{"n_kv_head": 6, "head_dim": 64, "attn_scale": 0.125, "lr_head": 0.00464}
Each number is 128 + 24 x the weight over its row's rms, rounded and kept within 0 to 255. Layers, rows and columns count from 0. Numbers have three digits each. The size before them is the row's rms in percent of the matrix's.

# layer 3 MLP down, 384x1536, rms 0.0409, rows 0-144, columns 960-1055
094:139117111160124142133128095065094143178132129117107158134174132164155134093080133134134142133076084123114123130133105158147099107122123127130196141112168104092140107138151111148126110136144120104120137104134122164143150136115117083155147153136115123115137091114120136116132140132151109096
099:122144127136114124106132138079114162109144155125126119141169136108160069136135121111175144119116103151126123084104187156150141162142112081093124105059105142165118154158162120141145148123143124138181132114166110162114161152104099112121149137134085161131121166136113129165159124141083118210
102:155135129126120129133120141130144081130152084110118171120145110134114138109140128133113177116154141125113148127155112133095157156130129143105120120148097107115141187095112134130161129119142146129126135137116121117112163102132109190131127142148138134156083149139173106114108135136114124110
099:098117123172183144123129120108127125122152150114126136120147118093146110124069135132115100100166148107122096106158072132129133133126132145108173134120068153140125130149161148088117165133120104138083164115153157126100147133130156068125112096117081132155112099124108124137065111123154184120
106:096123144139153158108111135095126140113142114147120123099115094105127109128161124129121109119107114149143118120127093102137131173110154120144106126100064138114130121136113102159110135136115134138172085129108118167121158143164119118141120111123121154114103092102128134129115112124177154137
107:099151145121135110104155123153128109139149159112122200131073144129124126109152130151149105116108142105136123141140116091130136163122142164127113123166099121143114162119138145136135133121109105152113075120111132135142162164132128133107145103118151129135115164118127144117056133094151094123
087:068132133108109137118108124136148118127111127142099138114164145136112120097182160156103105150134146114134155107132119186154146135178124141144113133095176119122178134112140127118200127140113155131134115109157074123126109104120099065152131119145083131149090072081154132146115139167177129103
098:115132133146100120158083125131119135147127133096153101116135127143136160131135107193157123122122141147132145129117113118142104112120144142118110120117150112130112165130123156160146114151125111132115126104139089141135106134191124110131157118152154098119149157107102120172130105121104131090
101:123110141141108153124154136102141102151144133134130121161080156088136131169115118135139127122147117157134121140088146141159120178132131148131119130153160126144126120122132103137117152081119084109109105132158109120122107128133136126129139121109145152135178124160127091112157141168163143125
100:149131163119144133166118107145137147142148096124122129119126077117138112108144139108126199141115130161132126111146119171143087129148162120113155159127079137082198125092133147091134093140147129106119114123110108113131115117145108155075119143152122122130149142114133132105141101117121169126
106:199110135103085141138122117139121134140130174137128150116185117128140102092180146103141109161107134176152115159119117130134120117121112128143148131153118110160157094146193127121129102137146167150169143094125112117150149105157133140111167115136136145099130094153135145142091104117145131140
104:153132122145124127137135123098107100145123092139097094115175113143108124124120129151110119110147163075114116090156095140108108140117128118169062112151121112134057108150135116149125104103139136135090123114111092133113077121101099141132115140106131147095114115123141112131143142140136140106
103:185103142128122088120122155116100097138124122143128154097102174113119118140110135155128123132166166117165103148125152145141126130127113088164123130141129133160129099114193104128111128094132114111104132132180118123132136122102112135164152136127156137125128091175153165123143137186129135149
095:127112117153115145082155133135140109147141127124131114105122137119111107100162136124117083093109139110145119116111152105123136187130117132131146117146124137129098114093115106150112137090090104128100170141113145151129178135109144093150112138120151143115161108169158140145086110111132135177
102:113166134126147107196139159145077111128159158115101075104112079146133102107135140129127113107163075117123150125144129120145156157153124132124127130105139113189078165131129163095151107106166149173151120137142089147104144105113123207145114132114112108156155145140157114078093123143090105117
115:115108148113134127145115172154140081109140116142145157153162120140129162140138117119129113158135129119139117142114108130107096081107109123151150170137156119116074081141095107098112130151127147090162118097121122119130135129162138142143118113128112111159143157078163146162103149110096126122
095:104156141119122119132160113112083158146134133119138116130159127128153147091139136161130084143127124121078123130132146151131099160121130134117144141133137118117134118147102154115114118142136110146140096145157139110140154084121147101093156142110148239139157136084114165128091167140140149101
098:131117139140140106132135131122084158141111113100170075099118154134097156177124117144138094166113131136108121142167157141086099108124132139144119126137121120144111144136122109180127137114145109133135099145110131184166126137156091145186136140167131098157110166139156115131126148148136127135
093:116111121128125106103112144126104115140150109130137171120094126141135055130147145148139186155148100110129127136135156118131110131109123113127128160098164089183113132142129109114148112117117102137141128139148120101093153124127166177173105104148121153140125164142122073100147123121145132130
092:125130129139103135123130136088164127128144119119123129129115142102122087133201148111093088070149127101094131096108114150168129138125131105124123095083129140121148191121080098102127131164105094139056143113112116185166127103127140131132126114126131135160056130140128091091100166102099148162
103:124115158125123153152108166111111137157139125141164138123099153183118132094127115135144075109116129119086087117084091106162132169113129151123124133134182125143074152163117131162088165141136128089094101201138094131095140147143118159153142137107116178106128114133109150101116172077124121139
097:077112084106133156124174151152135151138137128126159071130147101117124124076183133128130102134093137127102120095098132133099115124117132103124092105117139090135125140167111115091149116126090134132186084088158147116171153106151122128122113147167085159149140141149122129159151154141129125113
101:135129060109115100123084120145106111151119125141132149138115142111093124160127129116141161154145095130120090132117138132148138148140114164112157158122166123098157131126093140149113131130130123124122065089101130144139158140128150128147141109163142090147122130101081157127120102108161160080
104:126131137124122146131133128129158110069128144108132188085140126137121155146117142148132125110154098175126170125164088119102151133121134099133148137143173105096091130162144140137118127142144120143101106150104133105133120141146173208126170117129204128141110157132129125150088119152128103140
090:114116113150117127117133129149120109119103129129176128100091132158154134136077121132140164148139133139125112128144122134108133125122135112157140121114101106155129132095138103139116138115045148088074102124111169093139152096162105116129137139107102163159154137132133119133169129122120142141
105:119100119110108127117160125146138151115151126096142107148149136135163114137126122175142130136146189123149107119134088148106148127110148113119096086118139156130199154163110162181107093076141159101119148126154171108123099089106119144104121144169106167123062133126103080139116137131130154112
100:106136124122139089113111118110104142134111113101169151161160107142108104132142118105128147152124140173179131137115150116141119145108110084119087099098099108123121144115122132112118114114132140114159092146142119128161133138122134139085154144194138177107104126233094136130186139121096110093
083:168149152125126143120134094152173156111118142144139121114087155138125122132104129108074149134156138129119125136092169085122141109103101116135135107134116101101127104078117138119095136130101137093133117137136116135098155092129130109137105156111111148152110083101127181123145107116121072123
069:134121130149110157128135138154153102085139150109144156151139134072102141138081108113111130142098097147166168119114061140141144099124113142128158119159138133132105084100098151090115065126123106159167059149088125121120154149136134122118166151144155126139110130138126135131133142134104194123
103:150112113125123155121148161137160135187128094128126138117118137188104131117148129127105132088126116125136124152132160148101148137111124109136116112145132118141111118137126117130101100093111162145125100121184094122129124111126135126129156139112084155156119161107154116149080131133104116130
101:076120138115133164119126168124181099085096104142104080110151116121111136138104132095131101176181075115114106116171145154158118123145121100117125145132138143115134076159129124137104155125176094127144112133126109155108117159177134087106128134085139099122121156152130137089099132096103143112
104:158116125148108098152136155151138138124112128111117129081107139144125128151079114129132112128153124156100121120085156112149167109146142157119145125120114126131121114126147141123122111159130121094147098115157138120131085118102142072103127150174072133148130111159148106115163123087093134108
098:148130132154170122094139164144135146146120124143155152151090121103142144130144092086129160137151149082130112141167144098170139169139133116152114148156154110096164151113157162110116122168096161130155150107089153121113099140121141106153155106143114143165155111133122115137100102131141144143
111:172149111107108161130145105082151100124114130102166125129163104121126142157156122080158144153155144138096117106102108136107140143128125112138140120127147126147122126130083119098129116140125139150115178134059158152092122157102125156106144111114127114141153123141091139121105085145143107172
066:112097146149129126133134113082160151110129131149113136156125149121132121115146152142103112114092115102098176134126113131143060213152145127182103143136116128151171119134108123125167140146147126143142115118151107115094121147126146144102141091139118126154108108130107112145137133130140065125
103:110128071133137122121122068103075119153145159102121112082135123178149109082122132145139159151143137121123135111094111107105116166125104152131182116084154130160091156128105146156151121132130111102127142112140148133148179135105122201114147128148127120127130110125100100132127071096103121081
091:127142136124132147128132103144131128151135113105111141143143120126109131140154137119141094122157130102127108150159095143129142112129118150118106144098114121119094073115094121093122078108156137113113099127101137139120101139130088123106125108094060143121143131141083151093126094104128121108
104:136126085112170153160103161160111115181135140130125135103151159154150171086160123170135084131095136147174142141077137129112131152130122116101115107105140081077119129141128134090160086188111174160149142102138160133135098119117121124127141115178101147141145138110138161110129136150128103132
095:114113126121148141154147129118145091123110098086154168131135118166097132127195123134126138149180127111132150132096158120165118148116105135107108127171132115172140095135120139129116150142102156140127097138096098136121151135161144142084086155131203154165136130086118142131125125114112101091
098:087122126152121133135135138130143175137125098124085133111166122130106150103089125101108122126096119126139110147110100133148140102128113161128092118090091115143135132113156129098138111127148103147115093126133093093117098144151134185141178150119088108168137151089142159147143121170109111132
102:137130141139179100112139131109126117156131142162103130110146088110133122128149102120141142115127116123136146118107128121119132170137145100089115144168089169114081098132160125120130124091164101149105127140142152150112114121117114109148155117142135123131126111089121093120107098127206158121
110:142158140139134125160098102107134141136175142139101105122192151172140114117092137138128131148134184125161143127175151128091100146141132126077069084119109130131144171139073132158127118144133163131124122133091149116129098153123167139123139095139169093114130158176121120125115153113095104143
103:107132154073094144121119112100108098137123170090150124079112114159142120151141109112130145139108142106150093134149127116143088126145094106104144108099167111117093125099103128127128147137101128133102154122107164117084125146113097152146147144086142104132137114142101110089129126127111145135
105:143156156110116134128163146155153118093153115128130127133141118128128128123117128131124069152132114151108118129122083103077124104134131116139155090121172115152123111086121146118167195166128117151137153168118157145105106096140114091122122122146112118127141151077128152151131152079188128091
100:138131143104117136122133074149082120115093113165106101130141112135106086159167115138143105139163130166106131109125124118152123113146124107130104149156130148160133138171133113161164100150124130178146098170081152190101172163137139117122104128129121134092144157094167110134163098139163111143
097:155124121133117117092155103146133082134102112123131105136111092149120094127154149087138079130117107149109121132126140132159162107138143095124129149115129142156137122137114120077127152135157140133150126137157146156157186131147127135085110111165120124122089133135110134144188150138174113117
103:144121120130124137137131143164087112120138105120126122148108122150133131142104127118136132126109148137127127164136123095137130135144142100121134098106126120122066108115075144111109187074140167089117190120135147097113074103129146137127094160114137126094089139132119080131142081103116138102
103:128135147116104143133133138154146159164098131129156159117149146075161085130113135131147171123139108123104158092140133142085162123123118154143130137119117144118127096146161112134130149165145107152182137134116107120120120126136108114090132104146117147131148134129114113145111157113157123099
171:143150135088125148146138128230141156132140122169149143150138107145145150137152153106172195148137130134160124149145137144150145054147139142135147138149112128131121147162148144138130139139144148123157147147127148148142151155150134107152159167128149131141137140108126152137120114153143141137
103:128141110140129122115174113128077149154141094118095073180150123112134167126091111150092115112148164163171162144129136121123171154127144155163163148086127126120115142177139095183128122161144149110126103108135122126112128159097136128122117116125130088114102129158178090116131173128143133117
104:139129105128137100101147097142130103124121121118098094141124160155167122145186140150138097126137124166165141124111120155163131167158102132144139107145161149118169119151121107140115119141154163127138122113106114180110119187142131106146133146126156151172097130122137118110140151089140133149
099:132128138148108091126118145133108094134117137140098098098089109154162096143145127101106093205162125134136138128100124099137131142091120094096150147116128094117154152106117128132122090110140161108103095109104146059139158111099105128123141119120125110106154103119122125145146099117126175147
103:125140131155129168167162146162123126092111112143123158156136170148117127151136136142143136146076101128170140119136122147140132122120133114107118104140162112143122095139132103119130120108119108152140144153099146151098122140098126148122126117126165136166061121150148087135149154132105129090
096:128135115108141127125068114105180103093155098129120140149122158151103164097144151116108126137120118100100126114164115141121168150141113159106154115125125165151131139095154113115118166122103097099155152148159120127122131151145142139127069137127134158155159112143087098120128126111116083162
108:116142126141142135126153107178154141134144137142106153126109120159080127145154136103149128135141108087127140138104148162100131111151140118145080161116144134105155144104156126109110160136119142154140097143133104117116073115117112187110103129117140123155134136195107190143062138134179112133
103:114134118114085139122097123108120114142112141120113164137124123123120133155141134100124096138129128145126129121154116134075138105103105074113071166161130108090188129146146120100117164163149113127139144110076133119134107112139115144113121134132032074127111129061103179205169114128140098081
108:181124134115102146125153118106118164172114111154122129133152129149138107083113145135092093111128127174126132140083137091143120099101130138148147138138146141133139083127127115093094090111135126095115109151097165105153129108128140125117085146102130108136121078146110095136122115130117143123
087:164153128105101102175124100162130087104095116116159156081125128169109172113174127154146138112125108117078114124105093131128095082121121127135125132117157122159157149129125114151126138136147152177122098158114133117186138129114124112126101112135139139116121136143091111143142115126152091162
100:079122125124080155128152119112128114101129117098119165135098108127119153130163135143152118135119110125091145135179100136084129160132131081112118163138149120150156131111106145129109132173120163124093158122112128127112115146118134075128112112130111146140060124121122152125135124144175117106
099:166135124115128146136084135101122121143122153146138149149102110109107105177124128126130129125129151151103125114127178106139120128139142112114182120107093128153150125115100151133150170124103129137141156140119155131128119155126119145146096104115144134113165132133087100140120124131138145113
084:156120158101142084149133167110098159103138148135141166155088155156166120097089168129144094144098090151106141127131132119108111131149158137102134141149144115112116163111100152144172138151093090144168151167110158136119141150125095106149081120125111160169106116116108132127128131120119100093
090:117103139143128149125165138104220135117093087147108150096120147133134108178101129133115152119110131150122109110144189121140114122135137088126091158104128099144170129140134076081122124146154121109125124141116126148129111105138133181106123105131085112114137148155134124155178126137140108114
100:126109119144116159118152092160136117142103102137117122109135153113139112116118162175125109140109117153111123155093141089107155094137153150112146092140142147111102149138134141129106124088121120116135136148115132152162132137149124101169124123140167132166102169117156121137090137154159117164
100:150123161138117111158153075135121117133126124107117123143159163097154135129135133138142167121080172101130095150056176135112141137135140137130122159133108114174183096102155133083132126142156138115130130137111139125144076111123119149120123162098122120125157112098135176144114106118141172148
103:103123166133167145113099161118109127161123126125115121154115113056120129152133149110146131092142143116131134123158158134117148146150135167105109148109134122132155104164102135146103116106143132135153132122085154100099170138150139162155138095117114167138135072139102167108151134142188102082
101:124153123112156085136137098116183129144129134090126143086121130112131079173080108135126115089145113102123138095175146119141120148123133129087174127082134151096127157141121141131172144173174110128151123095127070105120158136069118112098122110133104122142146072087151163074161121161107127136
104:105103119128134153168117111133140138126139138130159109123138126107139182141128117125159132099113140087068154129104151141134130092122127124109141158105112121084147161126120120093118142122093123127164119094122108140131131140119148125104122112108116169131075126114095177156105146128161124122
100:113097139113160150140132110154107172105102102141111122128115142084147128163163147146171120095141103114181088103136114172132118101121119140134094130140092126157170122133135115155107128101155106128149104118142167122131119110151140091104142147125095154172129119112124163135125134115135110111
090:114103105136114122177142155104082140120147083128143160139114138175142145147157126109122095123190108131121092118117116123120111098124151144130107110094134184149123157135091122126121181151101082103103150128149128164121106141162145131095118126182157147132079091148121178149134151129156136129
102:120087093172132127074149144119123168181114105134150180112133110111103125101124140165142129111116125137128142093123122126096139129115097131114119150123116145121132134144160114126095092143096098161152110113138102100104157171118146117094079154149097190102104141139115136130176122163100142104
103:131123092102117098129114184092143124148109130137109133144103156050129138143137120134118129106130141122111157151129148117109137179132135118103196101117192148124104122121109114124140157111095151134133106097141138109112117116131152129141093109130138125151090120092150136134136135126126145140
108:124139111101123161168082119121132137120127143113115131158123104102139124123176110144121090085138132157100144112126133192116129107141168197108147161143090107104110114119116141113149160098121163142147160126118136106113117112132137154116150132122138064140152067118116122134125131100149115156
103:158096158131141173162130151118135105111127120136108118121136144122100162110182138121120093109146125137133124158143150131159138098112130110146152163131109151109115112129114132113090142143120133106130111091155110150117117102152113117123128143140190147159123144109177136142122128121077137114
105:114129110160113140132098142151141111091085092139120122149097108163130093153121083116106164140165098096177122103066126131139137087132177147150126114126090114117160101130141103134120071157124166120168097125116136101147123110115100089113169112170155117133105099120134114119134137129142132152
100:087136138109130148108135110137132129122133125127111093126121134167113116116115138109153186118116126140081112122126076115093131120152128092112189115126113160122115144146157121127143145087118111158123143157093128124143106141137147163153140109135130131111100142099116119134155130136130131184
094:182106097138065120108136082121132118108103099165145146146100137135142148138111137117160112098123115137124140160093124116084105106140143101086145170148102119139152125091127143120115143102116161125096127107166090129120133096093091164090130072133145123114116124103128144139080126119151148144
097:163137123107160122114114145148155135146117115113096153051150110097069116132140136105132110103118107156150132164125127095144144088133135141082094102099084097133176132094140117157125154141138114158185156132140114128133162138139107171103133125178111060129121095127110133128164146095108059128
106:156129145152112126154138113155098092129104120117114114127144134137145139145128120109110077143129106109149127127101095097150144151110105129183148118115103161128157167122144130179120129112116132106075098138086169121152145147114144100119111123111127112186107094143096121142159136138108137142
102:163119114081154142084064121150133145107127108107121060193160144193118128056158111120125145115137117119119142138120141104102123119138111120167104107140163137145095152102116126107157121086128144153149106107132178088155159112126128160096153136127112111129123138137109126143142122118150104085
102:148101129139126120161135126121138130145120135104109114087126105126114155131140129123133163120095094152116097151096100129126136095108105103140174162100130147161128117121133120107123144112123155102148079096141110141131107127150123164146125090137158141086173137104122096125108125179133130118
101:111151123113134102106087123129081091082098112111116119153116145148154135135136148162150153127134118095118119156161138140092112123112143101130134109138140120115174134127112121152129162111121170096104145097174098154158133136105168110110140092130073112150104111170120110158106142101140147163
098:119119103129132168145096148138171129101143145132156128094105110154108126133161116172118140157128117141131134085128105148115183152128139129094170111130149114105102144121112114132093098117130119119126126111089127109151133127137120157159108113161154130138152111146174121105088133193119151112
073:095121140139166120128112111139117118124113129120132115130147149085119130123130119155149087114128117158130051152152150083141142110101171117135127160130039114145104168107101134088094112147122152088124135108122134122097138107147160101195152151115133157132147133151130138116135124114124158113
101:097132114131127118119129132139146147136143104130136122113137118133153125100120123117112185148112065151152089122114104132084158140100126126168088091145165126099183083118075102188141124136142103094140150161106138128143140188143125138148149122144164083084085135156116147177102135123127130130
096:103135154087122142124124116138064139157120139112129097137124100176103175097143142111153142170124138154122147162173160071144117113116157099131143138158121115174124099104116160127155157139142092135141190172135168074132114151121128121158163097136126156164128102144114111123165151158122114119
104:143148131134133130123132134116079159172126129121133153163077080127113096144095144140154167085192092115119097110097166145198142139131143122136123093096122136088117186126163134125112137134142079163133129122130075126131133136111108111082108116143151124114156156163134115120098140162142116152
103:170148076139138129165148123105126118177124117133115131098106102139098152142097111137122133172126119139169136106110085146136158104147114143093128136133132144087119151154081123154131133114114090146134135145097140110133126138145130127163142121130086118134126170096141132114164082094090158152
104:108138132123122159167085123107133168130108146108142071130032169134151153134162131104130136092136131100132140109138145106089104142138104092125131121136130149115086163131097118149179135118099084112106117130163102136134113102135115137089124135105112136113154118159130149115125125134126148156
100:121149149126192147123116113137112125088118164085104143140142121094097082166126146147125147180202125151117121130146110142134145117149145146110150132151116133128111144137194171152149024139120126151054095144119160130195117153116132098111128111148121102079117144117100141139070145114118157137
096:159147103139135133134121138102109122126124171128118106110117176146171167113172125096127079116140142114113127119109141125129138107135129082086109112072097114155123143121144127123136122128112101125116156170078132166135127191106159109151090137110120061107069117153144145127143136151098118101
108:108158128128103108095119084121143161146125145088139101132114110124167101123102116141105141125117133134119148107133117150116098137170133114080147134106117146157123130123119137120155102149130103175151156129135160164119108106136117098067143122128135149107099135095125163104150135113155106167
095:116112123163119147117101121117090122161121132119112112148105140112120153076118135127131124134079163140110127121145115151097135110159115183154106100129140149132108109152133108143098117081109150121097105143149151118175144170164106153137161140104150113108139154096120113110166127134142142135
096:124101109139154113132109113121113141109143124162122159131148154136119136116090138083137120145136106129114105139139091139143126132109119117132106109116085160139161089143106106134084170137100115124108117141173138161131161146114146077151144126128101140150132131120142087131155155100119151121
095:163131131113149110134153136120112113148141111107115145143153137146122126092139140123125109124108134119158154110141128145111082130110120081136142170158139120131161123146133126066076162135110104116152083140114188104092150118106129124111098149122160139094170127141109114150156138141126123091
111:088129169131098105081140133152075172081140105159165078120128136172135129089098137126141133155098144116100137090113135102141114141126097167117108109127138070111153126103144128080143152127140156149135077148153106166157153165140150085127148115144118105147100173154102085117177142101177078126
103:075106120137131091145164121136163110064144137140132074109138139125113172145132105119109143167116148100116105142186137110105129100119129150136098147127135109122138109108129123108090167158129134115134091092081112128113182111079110093143120157135096134109117100084173125150110143127129126148
105:107146157099136144116110105127163122131172099117129082140115110138174135117138110158138223115107158169143120125147193136172122135111131126160155152123131119097158131121131140103148136163148131143111116105126112114112113143141135097119165147148158128120155157085097092164112104140119120164
103:158128118105136151184138136119128158127127097133109186132108118159083159120171146103127124142130134129116132140144126136128128156117100133135098146115140116140148123105128105116113171112094126136140154141164127092134168103139121144203136117119158134117102124081156143139136155162096155158
101:106103153130090142135163162137149135110143106132125123133161111154105137152151130143134052173089115121104094151097108118126103109138139109133115104121090109133088076108121143142134139110106115117106102124109117184106135150141136065150092150133158129114150175120133169160135112105089144150
099:160127135140133142169159128109120142086132120108137135148120128109151149119153119125158139156075102150132129155117119161157114114135124140124145121140150123134102124103082118057110163182119122149143129155147104119128122149145120108168162161133099162125164171162115103078142125146130108147
099:143150174150178118076147171112179117124135153107090118094132112083137123123079124124142140141084101145151116129126138137144119166145131133112115160140102126112122129139095150119124138055112128138096137137054149111123167124100143113108113132167169188150114143139166113108100166094127133144
095:109128116159176084119118159095158138072133170135152130106136120120097127147093135175140187150148125125130150127066168158093122166129100078125128120115081144114141107105148132129230124122160126142135092085157136129110099126113155141122153132148133082059137115106127121127105121136115107155
095:096112119131143112122142142139125124140118120130129101160159172079116138152109137106140092162097101113123107114165140112101149074109137106125132132116118149108163109144116086110085091089125100117131110100154127186138086124115158157081127138106133111099133164122135136151097151119150107130
099:102115137139111110088159138091146160133139101127121107135134155069129110126109143157138124129121148083127109161151132118146148130124144155133202125115108093134163178140102115151135173115151075139140132096107099112162084121140144131120091118140099115151117108135158139155135170148138153132
099:135119118100149159173136115130134146140151133131118130083114150128128133072097135119140129135147105160131130124153134169119178096119122145108148134155179118170095129135112133113113142161116124133172133161119167119161205154094155105092132129109065153156191129124093135133120142157129078170
097:119137136109130164095145091127122128105126144131112127102119118096154150126107109113130104151160135123152118138074134151140125160110097077132137175168115111139121122122168131151118123123156163092094110144100132091102125116146097099113168138141156115186132119145128097077039125111165102092
102:168124135145108154140140153144120097118103174177110127176120148140142141120108134106119146170079136152136138099095091156124158110136120090123097124154098147102101119126091096133114084151128140099177135174132108115136138148146105083142121121128132161128120136145094125109129124152143106110
103:130130189134115117114157165121130062078127168137106101099145146110124134116141130141145089121065121080128123129115113126107150133119140111097107118133170108160111156140098132082143113152139112135144119114149108125162144150130127103154110138118100137129125122105121139119117100139129179123
101:089113139136083128126181108123118135116102109145151136097137098179139143132163131107141093134115143151081143144082093121123117111134132165169141109114124130126166160122122127117133122106134172117133088171051143159124138157157139119149140142099100132130095089137116117158124079113083116122
097:133119105120125126120131158141092129132098111137138119106120155148142131123158122119128114125112146176144140156126152161123136089100071150145131165170148130129096096118109149109134115167154109116155091139184097126105097155197098123124157117144208120126068118134120122160138159134190111127
101:108133117110141143140109111163081146129133120115135173134112168139128135152136117145131118101129139122085098134091109131143079107113098138095186162163123102120099148135148182142133095171124144128145154143176139123103109138151079154111132160105128120132158156139116162147111123122098123126
105:118131124147080109159118123124135111081139144108166161131131175141121129107124110122149102113125132115137142131188092123113104129138130137130085124132114168125147130111110106176130134118139157144148124132102136149120133153137148148078137147115040096102110121099121148108126107073117135108
100:165132129126154120171156100134137122133121162113111150094121110144136115145126138134120111116083156136114106097071131154153163128147141120131129164145106133142111147128111151120143137111081150146146157119130151120123117115151128140114101119096106133119117176130122150103108130161193098139
104:120142130138109147130150109116109100181125133116174136080121070141127097135090115124112124164093163109119126140119133125110147120127123101142127083101130105108127146128115159148156102128118155166150133137070147153102119102148089086127093095130085179132170167109105118154128119145161095120
098:158135162136143136116128145129076147165092106141094107112104061140115091154095118106103162133138126104163121103073135152217100115110117119145150117117169153153108121136154141158101150107145117091106143127157131146131127166105124110172116124139077142173155104174147078140158125169165125105
097:168153166117117057153139107128173156118116113109146082123108112142143100145136133119109144117117094146133141127122142141125136128122139116118090093116113091120090155109128118114156123112140093189138148097121094118113105152106091156036124143129117136138092135102109108148082127147147094133
104:150147134144076135107114117147130132138138123129096129141128092073113131109068150111130132092164152120120134104146169127062103156135141195112100110150076129098101128146114144105102099156135167153140097157120133100128118176146126098085123151120117129116106099098143138120157112119160159139
104:120146120135079105143115112135107148102119109122132136133100122119121131151111140141090141140136070181096120125113154114087131140155088093115126149130138165131137150108123173116164135122107180145080154095125129110136107134119164119095145109139126143151184123134118099115110115105142132131
101:152107155138073125126141113116111105136143080125124128138147147141129121098150121139145117147146075123097097112082137155138159148128149144126176135159116140135125076119119110178129094121132102131093096151178105123110171129153078151144143150085151156180149166095180153094118135168137142141
080:144129129115121152114164138116123153102118139124130148110129173143158119112113137127146098140102053109120124128170147113150127130148129085141164082127157119129209149118126136112148142143098099119116119126159130150152108112103135090098134145093126100146153129094117122137145104123123128151
108:133137125115109110132142105133099134163101192118164115134133094120177121159141121104150109140169142091128123125085120123126111116130121177103128109146130137136099135112127114083150149098108147116142139116165146163134121153104133143134110104121126078100152141115125138121125133151154142119
101:129124133123115177124147130116136149151147151114145112158169156137141152155083124110134212161170111138089101131155116116109112104121121139126131156118133159139131103115153122186118132102097172123076163167133121143164126120137109132112141130163153155146102133159117137142171155107099138117
111:121147154102118115102140104110143135179130106126132141154130118153105144110114129163121141100092115109124145160102113158150074113134133151139143101136091126095112125154142132148163122136115169129172190142148117117145105147135156100135100130111169121122141098182112152125162110076078131141
108:099111156149074082155132133122139169134129133167111114130093131130151093158145139091100106151118134110150112135188101118104130109129104152173123126111120137115167155122083105121089147101098137118135082114124120125138154138104120142124187083120080149135163109114126123118166142152140117137
100:165135157149146144134145130103105126133132154143143170151142089108090121139127120141120086168179154141146132144165124133133124137132131137106140146167139154144144120132095112134114137102148130097133120101137107130097149160137111144094149090148108130113097121121111160085156163146141148115
102:111135146140107121138133103130131122118130120101133124135124101120092147156147124112144108161144124142144122099131151108096122147147117167172166140127124102119135109122167145066157143093128176134123147085116137125146122106096127099108135124125101074127181096148137127113096100113135198075
101:084140110094089128097134109127125123127174093105159070135111116130137146124101115123133082122117128155112161123070123155128121132098122091119091147123134119127157108148107120129117139135117108122135132101154103126135119127147154143128133132136148127110129114128128159149123124135126150095
098:131130150118134129147125110133118123136113125121103174105094144097140181118126113124074130133119156101133128080124105131125155135162164147171131147111167147124189141111110101108107180106132107123111144090106124080104138112114168104121110111121095104127118127114174146144166149114136114126
099:101097130143154137143129109132119082067158157143110162139109169175193164112104127119121133106150160122132141136114114119112102130135100097098143113126118134117126117122107112168129130106168102155095135111145134139127104132109123128141156099082103135088126099114104149159113139142152145112
107:097115111121105140136120118144145122085110118130127099163155160115152163136103132145112133114129121150114111160150106141071122103121111152122112138141126126130190138129122113150082136165147095106102116109147096137161179129106184103093148149154172106070089130144079082141176117103118125146
096:107153150084112117130128135130160143058107151143111111084139166087106141112140145152149135110163081152126107162110134147105117107126157108166118133138145149106134149117113123161136145151150156141086131126119105141130133131126119101133098150132132110137079117148117112137154139126144123128
104:121100118119122143176133123147105115080159125147117130085133146179128118182122125109145093107122151124190127124139091118130137080107116123126112114117127135121131144118120125134121086107107133109105146156180077169164121135158110151140134124161115129163151153105141116105158148153100124166
100:147114120131109065088146158148114091135143104109152084098150150154128128112123120157162133146081157131147129148111105142130112120142124121109154099168120172161161140140163103150109162177115133099153126113144144088121141103132127125128107143153130120132101132155146126130145120121151160142
105:139142128138141158173106084123109096131119134099105102119137142130110139125123114156101121118124154140107119125128177132130132140114122152148092121145158119142122086085161129158108104155151136149158195125146147125162118114115109145150140140104105127111119148085128103148109141132167097117
092:121101164130104135115146123145179110160113142113140100077121103198134150118133129123140193114115137100131129120101156155108123144125115139092066107135150151129141087102144116149142137128105123125162112133175117109199123134105144167088079140111142139104096131137106141142099100108156089144
105:079111166114182106082132106144114079158131109125112144132090128130091128125130141138142137129141153107168136141159112122131116099102112133096092130167121114167094138115151130118105119164129109111118144118144142117101138103097095139087124111154107160118181165123112116156146144120099082131
099:143106115123149148169102130145147163136143146123137102151113112130140135121144111108122138123147111163081121099146147084108158120116093122138133142142084104120085141136137152097122119078161140101135139160219125134159145128117116168126118126132152150087155121114136123135075134141114132135
108:108123133155129184071128115095137172119132145125147147116143146113114154165095126162138112109161152112132152089127134108128137138124100111107149113138149159163128139110133107128152085136111131140120126139145091145117097122173131147124150145147176131114097145115089122142112149129157123148
099:104149098105112149113146122131122172132091143138121133134113100121128114198179126059131101126166105107140127122102107093132118133133161106126163126070132112125134115146158125134143075131111140129181091156079146126132159094109135098140126160081126145144158142148105144149125074153128101098
103:077103132141168143119132178107127144148096119126152136131097068142108127143096141141138151139110126120097127109169172141138127109119126178101119152163168106134109124127150115133099072128132144129090113133116177143166124125118140173149109135100114139091130136094100199133077108114111120131
100:132144113147123134121115122104099122127125144126113174101128132198149100122171130138122106146156157130140130133177186113110136134140097103136200131130144118127089131111124127163144131144156114127107145158141119111104148108075148144143121125127145146130118151127145124102129142156119120135
078:135123151137132116114108136105149155094099130111120179084125137138127131086128119134137136111074160107123166092156082136143083137107121132148064130145166147087115114116110115150142136148090152146140139085084192110147086135112117144155154122119111171099114150122142132096161134136144121106
064:123095096167144126131161139088097090141129148135105122132129134114163134110108117156125138132167127120122175134170116127084140154117139166105109123107105200121144125162177125150146109140087115146105113128120156160135131128128103162111136131109130118125119118124151162102090127138100160155
100:136109153119102110142138104129117097194117127133109100121145137078167078134163109152173136122136121128147140138143113127111171104137121115125157093083169111143156156109093112114134133188098118116112124097137116144099113131143141133121148102079179102103149119082160128104084123120123144142
105:121103143112148109137167135132159104149113079168128122117150147137150082147150113145125171133118125079141147117172145155104101126101122149132117136140188123133102185158118114130145088114087116143156114149141108121156119176108170144074116125117145087142094141159086126114130140032116080136